{
  "n_layer": 10,
  "d_model": 640,
  "n_head": 10,
  "n_kv_head": 10,
  "head_dim": 64,
  "d_mlp": 2560,
  "vocab_size": 16384,
  "activation": "gelu",
  "norm": "layernorm",
  "norm_place": "pre",
  "norm_eps": 1e-05,
  "positions": "rope",
  "rope_base": 500000.0,
  "rope_fraction": 0.25,
  "qk_norm": true,
  "attn_scale": 0.125,
  "bias": "all",
  "tie_embeddings": false,
  "parallel_block": true,
  "init": "orth",
  "init_std_qkv": 0.0186,
  "init_std_o": 0.0,
  "init_std_up": 0.0186,
  "init_std_down": 0.0,
  "optimizer": "adamw",
  "lr": 0.000699,
  "lr_mult_qkv": 0.5,
  "beta1": 0.9,
  "beta2": 0.99,
  "lr_head": 0.00567,
  "grad_clip": 0.5,
  "warmup_steps": 294,
  "schedule": "cos",
  "final_lr_fraction": 0.1,
  "batch_tokens": 65536,
  "seq_len": 2048,
  "doc_mask": false,
  "train_tokens": 477100000,
  "steps": 7280,
  "dataset": "wikipedia_en"
}
Each number is 128 + 32 x the weight over its row's rms, rounded and kept within 0 to 255. Layers, rows and columns count from 0. Numbers have three digits each. The size before them is the row's rms in percent of the matrix's.

# layer 4 MLP up, 2560x640, rms 0.0289, rows 898-938, columns 320-399
096:126145128154138107133147130160155108174130112124134050136103107145157166128139168093128075105127131123153167155122119097115150126133142155120122128068199184138144139172186159066124137129153142186117078134138071171137081159146194116093164147
099:113164129133101151159113124092150182107136095093128166124119107120135111138153157128169097208089111125140119128175147104151116207171117131106158145125166132098193205171147088149134104129132115131093121177091127116152102119075172123100129112
102:074150117167133145124140162115206141109124022108146089166126094173181168182115142134145176155070141093128100139147099096154161157122081107117116158158169143071149218116128121141137152147163101145153134139113126119136177154172173092067124126
096:146163118133103095125143118110135121153093146178093091096169095141117121111111126132139116125154135126110145125115115132123128095124140070110122152120181158111117086100149128038082189083136169142159170081114099096135126115180106116127176138
098:110133138145150130121078127066133134121101121106156142106122137101187107117143125041150092115163118129086098178111139137090185166198117170151152133136138105119180105138145189151161136130125127161145117118147120130120122111171152136132120129
095:089131115133106078153190069120129101126127125143145114082118189085137112131171177078121129163169122157147137146159062097106181112179143078158146106155106118099170109144180108119133151136070111078143166097140150130116115131175161082189096175
101:115096150126140128056112164120104133063144137177168108120144130059138075115163141161153217112077092117105178137119140146120118152079125106111149132121098135106109154136125121064176150132170121107126209105126105140128097134125139115166133111
101:094127081084156071155161163128135121171129088098168104137142105080082108139158093123126135120116192125153165093113120112120204112115078078207166152132098153084132101168130086072118180131140109148129144080127085103133141117187158173118070194
093:215176094135115124163184090140083131125121081086118154085113115110125140124085126149118143170131082099101175079166121111124149136152134102094136172177149103060114139085105094111127173126067146094162147097158156169105102188140171105192117130
101:055189099111120097065150116078094126118160111111127156130196053139124131179152142095080099130114128137109151131155143167117115097088130172165088154175151139089187143171206128160154134109179111152109155117083126188146129124141186116155121093
093:127119188131097145064148067103152166099165105126102111075072144182158139165116128109116111108138157140166165113134146149110163133204078158117180136129145105116140160154098113178161148156091129096126133113079152133169117082133104136146133199
101:193157098185137128078107125100146167135119146159110083029115076162126078131161173149148087157111164114136186123180090142108156125169113152130125093101123161151147142134157131137116122129185152117118127134105070160111140173119160200155122148
096:116161034109094073118134138147138093112126132088123103092100084065174113138129150106077143129124139130077106082125146116114114128167102178150089144149156169149109115126167133108111062177162218120129152079133151057069155126109101097112138104
099:223095122156120140133149115077198150122158109126136202094121151130099153113154182111129165180102119129109107097178134105155174126116074103123146123139167132133124130153132120120165084137174086122112134098080119197162169121134174142118094112
099:150125119112112124091167167095143116141133087163090124115130149106181135120145119151118116156155109161094124144131138145107138131134138138120168145123132115081118121122122105127150143084111140150148157091133108149136195115126091108166100103
095:082115113122141073078139079165135090150137166095099143073163132107130064063109146064134058139110104096097116103101064194067134121167144057134093161144110106094115135111090170075179118149117155086162115143066119136109138128157116099155092130
107:140135059180129135115140166128146150099144086107144151031089142081137172107125112091111189144108189107094164138147130138139143163179147094181164123182120140122182167130109159131131141128092138109151134081152105198060229125124167150122166147
105:120079129099084116100118122130144144038126057123156120098158128171202103143117121143158086131150111140150175105192095149092116141143097126121156159150166084041119147057143127081147081117130093153128186120175129136123098182146221124119135132
094:151112114155114155147183135182119113153133134121122076101139150040144087176142248141114232080152121121114135146099119200094148064170146143114081118182073143144142132165132164129149121116162144130237138135144139064093148146111151088178093137
107:135162144224078082012112192119166109130154114108085094171154141144168149146108145134115119151108155104099205131147103125154089122195129165155110127089138152155091152174119200117105153109152170146086138148113068142118122123135170158133126104
099:079150146059063160091101092165102172179123146128112066121161120091136129116134152087136107070160142142121152129150103118106157102169087163092095103088084148103160097111165127161131117088105123178120129131141118114118155197166104085206083132
106:154115176161163092139126064154155148153129144101092120109128108092135037158127067130102108153087143070187116116153141136110156189152128138143122139124096055154116131169138134059140217138104116093148142095077130129087156131130133133116148155
101:122120202110126127130139056123120142096133109119139103114157140108147175158103095118084112109115163107117150137051144161122170112131142144148085133093131136084091198132148136138123119132131148162168144123039090160119153108086188147102122060
103:138105124119127100123131117109115162087122149092144130069114103086139162121222117108134166057082042135115158122145105102125144174208081078104156107191081135053171177130135190149118149100134109137153162143125119152144108103139144143117181113
108:098146094137099089088153128097100124173131070101122105115158123146159132187121117130129155096134141137138141090153104178069143059101094110069109129137117088133101085110111081139154137143094111137108182089147119138148155119110137076183108116
098:106158117155147130097107095112064127138139053117140091166153144120116083182115176113122094116094143115160150071188136138128134158126086170147104137134118115101131089144129131071130180177180107123128124086092072084152139143124112065125137091
098:146141095140052059122081159092124088139136126156158103075152184047181133142151194127119138162129123109106160096116111155094121129111101165154096144127177138090109122168103130165132199117121141106116148089094090097114104144159122121173116147
103:149119107122146152139167114133086134132098130123090095128100142134102137142116188097098217096057153129075120111121093133147132073143150104109141135158076121102144100132149126119137174113121153106141126115143118089099111099102119083143118149
092:154127181065110119078097161149104112096124153174128146138162128083118106115089156149089145119111158149107118134135087116172167155124082074061175144170111206066115104116121091086144128111111099118094189091153111033123104120114127198118127215
098:154154167145115140148100096152089113115131132097142090094146074138140103106108184093132145146089140124057181136106108142160144138157172129125178097091143122143084155155166101145153118133175170121192134118143114099067118139108105140144144165
099:117095096207098131112137154122107128120098117104153132099145118135129113130185147098118143121136208092130179101141121136144177157138175158133142126116120160133194172129141163132203174141099179153147151132084063106080195145151142123138154147
095:142094099156132065116149152079120145110165100128159112138099089131167114150200130142115140105158142139129123120121121103087205131143073147126143167144164150102108168135140143123178121136196122102134128142161116137164166115063127173137147102
104:172134111155095101079188117067116136160109067154114166062121059098151156098152081124102159169058138092132130093138110128130159059158112134118120152110133150123135116182163083109110145148202087156140165121104134129088170193173204126143125107
104:099107101140095058044087118101140106118082111113140111122153170115101087080139117115082136152101147159122153086209103224087093095121078106088125110085108208149090142114131143092131143162174192181126181137113102119067140200183165102148103129
104:135126096178141143108147112121162137121092138136086110143093116165117179130132099134151116061089099041091148114110159129131082150203116149148147127142147200089172115106194137171144132088169111159139112198140131178175105131161145120101109120
103:073089117158082142136126092093135138129116127129161069107114090101139148129035099102135127099108139100115100124127103126106184140174151164131079149151191110107162109108159176109108129097121133156133151085128100052128158124136125093152164159
093:145125129144125148138086140105094190087051060162154120117130161148115091111129084166134177126132144125116173131127122090118138148186157144151083126100100116153085180149181162122072135147132124113076118157128074162080167108124128130112142117
099:122072143106121153083107108106163164112113136103130114139133189098102084050177123101136136146107105109117101135121132095156158201132130127180150118121120131097117149134134134049118141127159097142129095111072116093146057107075138138158135115
100:130093135179111131155101128146102104101118126167088103098142089087208087144059121107064111094139094087049185123101096102104136122143117139144127122113111104124125149136167163095138124127151156105134113133151158121164084136164117171135131088
098:153174159140124142100116094066115171104117165086128131145133189111151068071141117090057130081136047123122160148124153100127160131169135146172103161163138114179137142105095163114157099108158088113154146134142118142148080139140111121129108148
112:191115129199136174081149117072114214158099132122121111116186182170132075120107086144095169093098119090099131180160122096178150144149151150150166148108139134121174126144159162099112201140129123125179139087161028124107189124101148123149146098
# layer 4 MLP down (transposed), 2560x640, rms 0.0265, rows 898-937, columns 320-399
098:146126106108101106147109116087131172096118132094110180153145166121115148132114105173186171133123131138133112067144099114123140143124113075132138121188064096111146126086064105162168164112105093053094161145141120127112144115121072145150108122
103:112101131136196095119145149153138075137072160120084104160171147160148152096059118144128111092183122122093111128102125139110161114100144098192140109123096107114092122060146125072144147125163116101170137144115142181094121142179105143149136153
104:149151137173100107144122131180079134122093174129130152067121156078079092123174096142107115143122156175093160146113171104087123144110136201153116124092059092192188090098146129126129111111133122121086090141156134130117094149056047129101106105
099:133120135105078134100115096124167199061144141094098161129141139121090143123197087130115134136106166107168116130162152131117089135078105141109169093185108185177147191146129141185167113147116148148125068118158142089059093172105133132160077121
100:081079148147108091119191157122123135077168123135110081142107080191167095138094167168109152186110161110169142106130082115124127123066097073087127127120151125152115121123144069109118101143127092108124169088061105180132127141077128112156106127
089:138045107100151116133158169092091148133136152123125120217090124122092146135113079107160132146150187067133144135155158109124132112076070196152150175136100121092170158186131143114130133112123104120124117123106115097104163161178126090177100146
106:201110114141128135150112129106175107166117143123138154104172079161086183142131130186152058151113106141107064172118114101073078070170130107097182139226114097143140078067133129172142109180130134105091156129087182098103152120125086111047073173
106:085122110116113119114153134164160109076084108163119131085133075195092163141094151131150116156097097143119161139135118155118088082137145080073142133164147127112088111141079082157198052118202148100089149130128129098127134191162131187095104154
092:113125144109122084187118209108174115159064159128091124103139187092092062131196134109110133059113175098155094118164134124118097120172138093117086146116121142136153101151102173128172121155097114124138114082136096128146103063158128118106213163
106:183099122081145167139090126112140116071152086090112120138126186104127093138100157157121153178099128149135077136110103076157133185161105133101130141079137140126095140039071080094119152091148112131153138116150105093120113098113107134146177167
091:152146080152106093167068223105158117099141153148128149155135113136143127169129087186161094149106147138133111140169110119114094114079138147168086138174155185137132111095196120063101147130171152158144132124187077117085175153174151152088184129
096:131147108092133059087208189107116082124171089136182145126129166137125118134105164139142116110095174129154107116180132171118116130125136066113118151097150142112162119144175149118129100118167109122177141127129196120129109096187109098107077173
095:145113143181162165117163143114135130178130124154132182173107168182138161090149103119127110118119125155159159129101107166136163115085140122120183131139117140082183188128147142160156155112125037121156102165058099182168133157146168128128117152
098:109123130149141132103091180131059146124122158127152070111131089128157085099096119175128120076154111106145162168079142112145106142152112131106129143137054162118125157121137146159088174086106129143114150141174100069101105129093119109112160108
104:069095140166112129137142122173160186123090135126145193130125142155068111099127098125176132125131113139115151117182119086117143100012195155116129079113146123161104148149214173118129119143094122150117192149140109096153169161112140125160125137
092:149133114167120098126143105097158129118118091132165122163101142150131073142117107150105159121092152067154156103174083104183119125188105172136079139090106096143124125197159122090066125125187168064151097101150163139098158121136152104113154109
106:150108142145145095058139153121050117086151223099131106191173063191102108123080205099159160139117125163172129089174052119135195123088065110051133131119124156085075124118174080090196127127118099108129136162149112061087064139189151126145072147
105:069151128138097084110083087129167131126113144133106141142086167081130102123174182080084135108095154114078122194118098131165138144145128164152117117077156169140092085138095118147086195191094159178103105038091108078171161122119067129123143183
092:076159135137121142106101140097176205126098119142120170193086128191100143141097063167125074122120108131151127091167087045144026168080177130151181150090129136125133128152123144115115114114155081186093143135134065167168097160169092114076160156
104:075150093095152124177155098122120171134024079131095130078089157089117119120100101116079147110065152116093112139125163129130090155162117095170125128162128143148130163090124145154115150139091137140140145091131136185143128141113106135098193103
106:184120117142166126171159156125124072064170141124151159090106086161146172083084146118126206140130079094108093140136122144161157137135153099105180105162111184113108107058122118131161169053082087081100123151113115076082111107131158100099159151
107:097159108102118083141102134132112139129163067183162099172142126153114121161154126147121124105098072181115108072153097166139116060113094088111073116127140142174130101123080113140181165122157115104079141143119107128113150105154149140106125126
101:125163140134097156152091177140151082098102142111105074110119066112109045132141128108094138145147121152156094136212145122164135133139127096168134167150109210130188080123148152073148111134105099102087109127190102144154141113098077129163168175
099:080140114183079104143101167142119138086123140107153110160125151112150082088130142137155182137141144174115109160076103139116144126097124153143069153073160122212071119141152061151154098155133177105054141108052081173074127191137088097120068121
108:160165195075163157116116144143134138077109120195119178075094118170116148136092149143125176129108120159106141147173174093135136122135135093082186158063139162102154147103144129099054132072134133121147125127121146081110036126145181145087229145
097:126094182138098169147108158129133124075128143137096079030156134175123179100172118144160189122119150128115134158106117113105179106126159107143172128117127118168151151163115147160116122107076125093138155164155156168124164128139182194119117082
093:171131107130170141125136056118042137116136148152113164140134124157138176112123093103122112136082167061148127104146085091128108176182165122117194123173106139154155091124123174106136110160122161145163081128128131091173122125082127130099128110
102:109138132136159089164147158121136117161141145163102132099124162106087132111135148084124093136109147156149161134158099120100195182094137163136141111085147067159093181171117072146088129127098110133091191172159098151166169112168109109183095103
094:126084087113146142148139112108147158193116093087130107105114128136164126125131153055189121186157128086109165097157166152095066137109185140209103146101153077171108159133133152174162155126122155142145050171087127218180187134147130094144114063
097:117119090123161148133173153140164104126131102162130128163049121172128141097128088140151083130115123162158108099198106128111118102105146101173133195160137156187162089126144148111096119134116142189116160152108137163203106097131161102169086118
093:106110117132168091103107050096090156167133132155133119156064211129092140111124137129132166130153104131100130164073130088138127116114116136098123153145125071162156136126079115116147149133089127125060143140152183167094133090177179153196106156
095:110174123140114148140129167117151136069152121115086147147129081181058163104055097177134095149129178153144125144098122034152100117118107128172148138139128129136150108124122106108124145092085143125120130186103096162142111129113117102053161153
109:148119151102148131145093085182063100101126105098124169083151139127103161129152105109176102102100136125074191144132175111162120145108170130140144123144075109113068102066144181120150157120092159140138163094098097096140188115121039184168134144
104:205122092117159120154132124070146080182169146102141112151181126132174132138094100138159100120141073125145133157178157156124128096140136049150104120131104152177083094089078048111157150151125109137111118181094130059176133114120162171096133132
100:166138146139151098059079174130113093070177134122094107150131146136151053112141157125089165158170124237206082170139133035137087132054106159120145163102136127136120119106087167096158135179124130128121111101107168134096211101105071125192146110
110:150170132081173146125133128109206104144175163080087189104069122089099120174162129132182150167149090159113159099146154110121097105122136107134157152138149105123084160118137076200049140115114129172181153140105144114142129067153130110146112170
093:098153103113102106198184146102179100194119121106092108091249067170135146156124114134127147149155164108140060112151122141160094106075057119194165169163127193125167117154150111083146119076152124132164125119149122128183142151107120142154165075
098:094121138143160134167163082145046117106126152105102084131100118180155113144116204140133079061142094117115127078204129112150122120118122158110135171105066117091093150144091103167121107107116145105117164122156165129128109117093147130095099120
101:090114078179153142072102119091139136129074195123065138129070116145120121093126160102095134170133164158153122113095152136137192132153107124122099101087119134153135149099167135139139086175121118131133085160175106168071158135149139119141189162
096:109049097082097145142128151163141122142150148112112088109122113115123117139161156162154135112135127156171084126106127121113105113106088113153150142106148154025162100159174072136123141127095204140134118113145150101136136083101135131098145085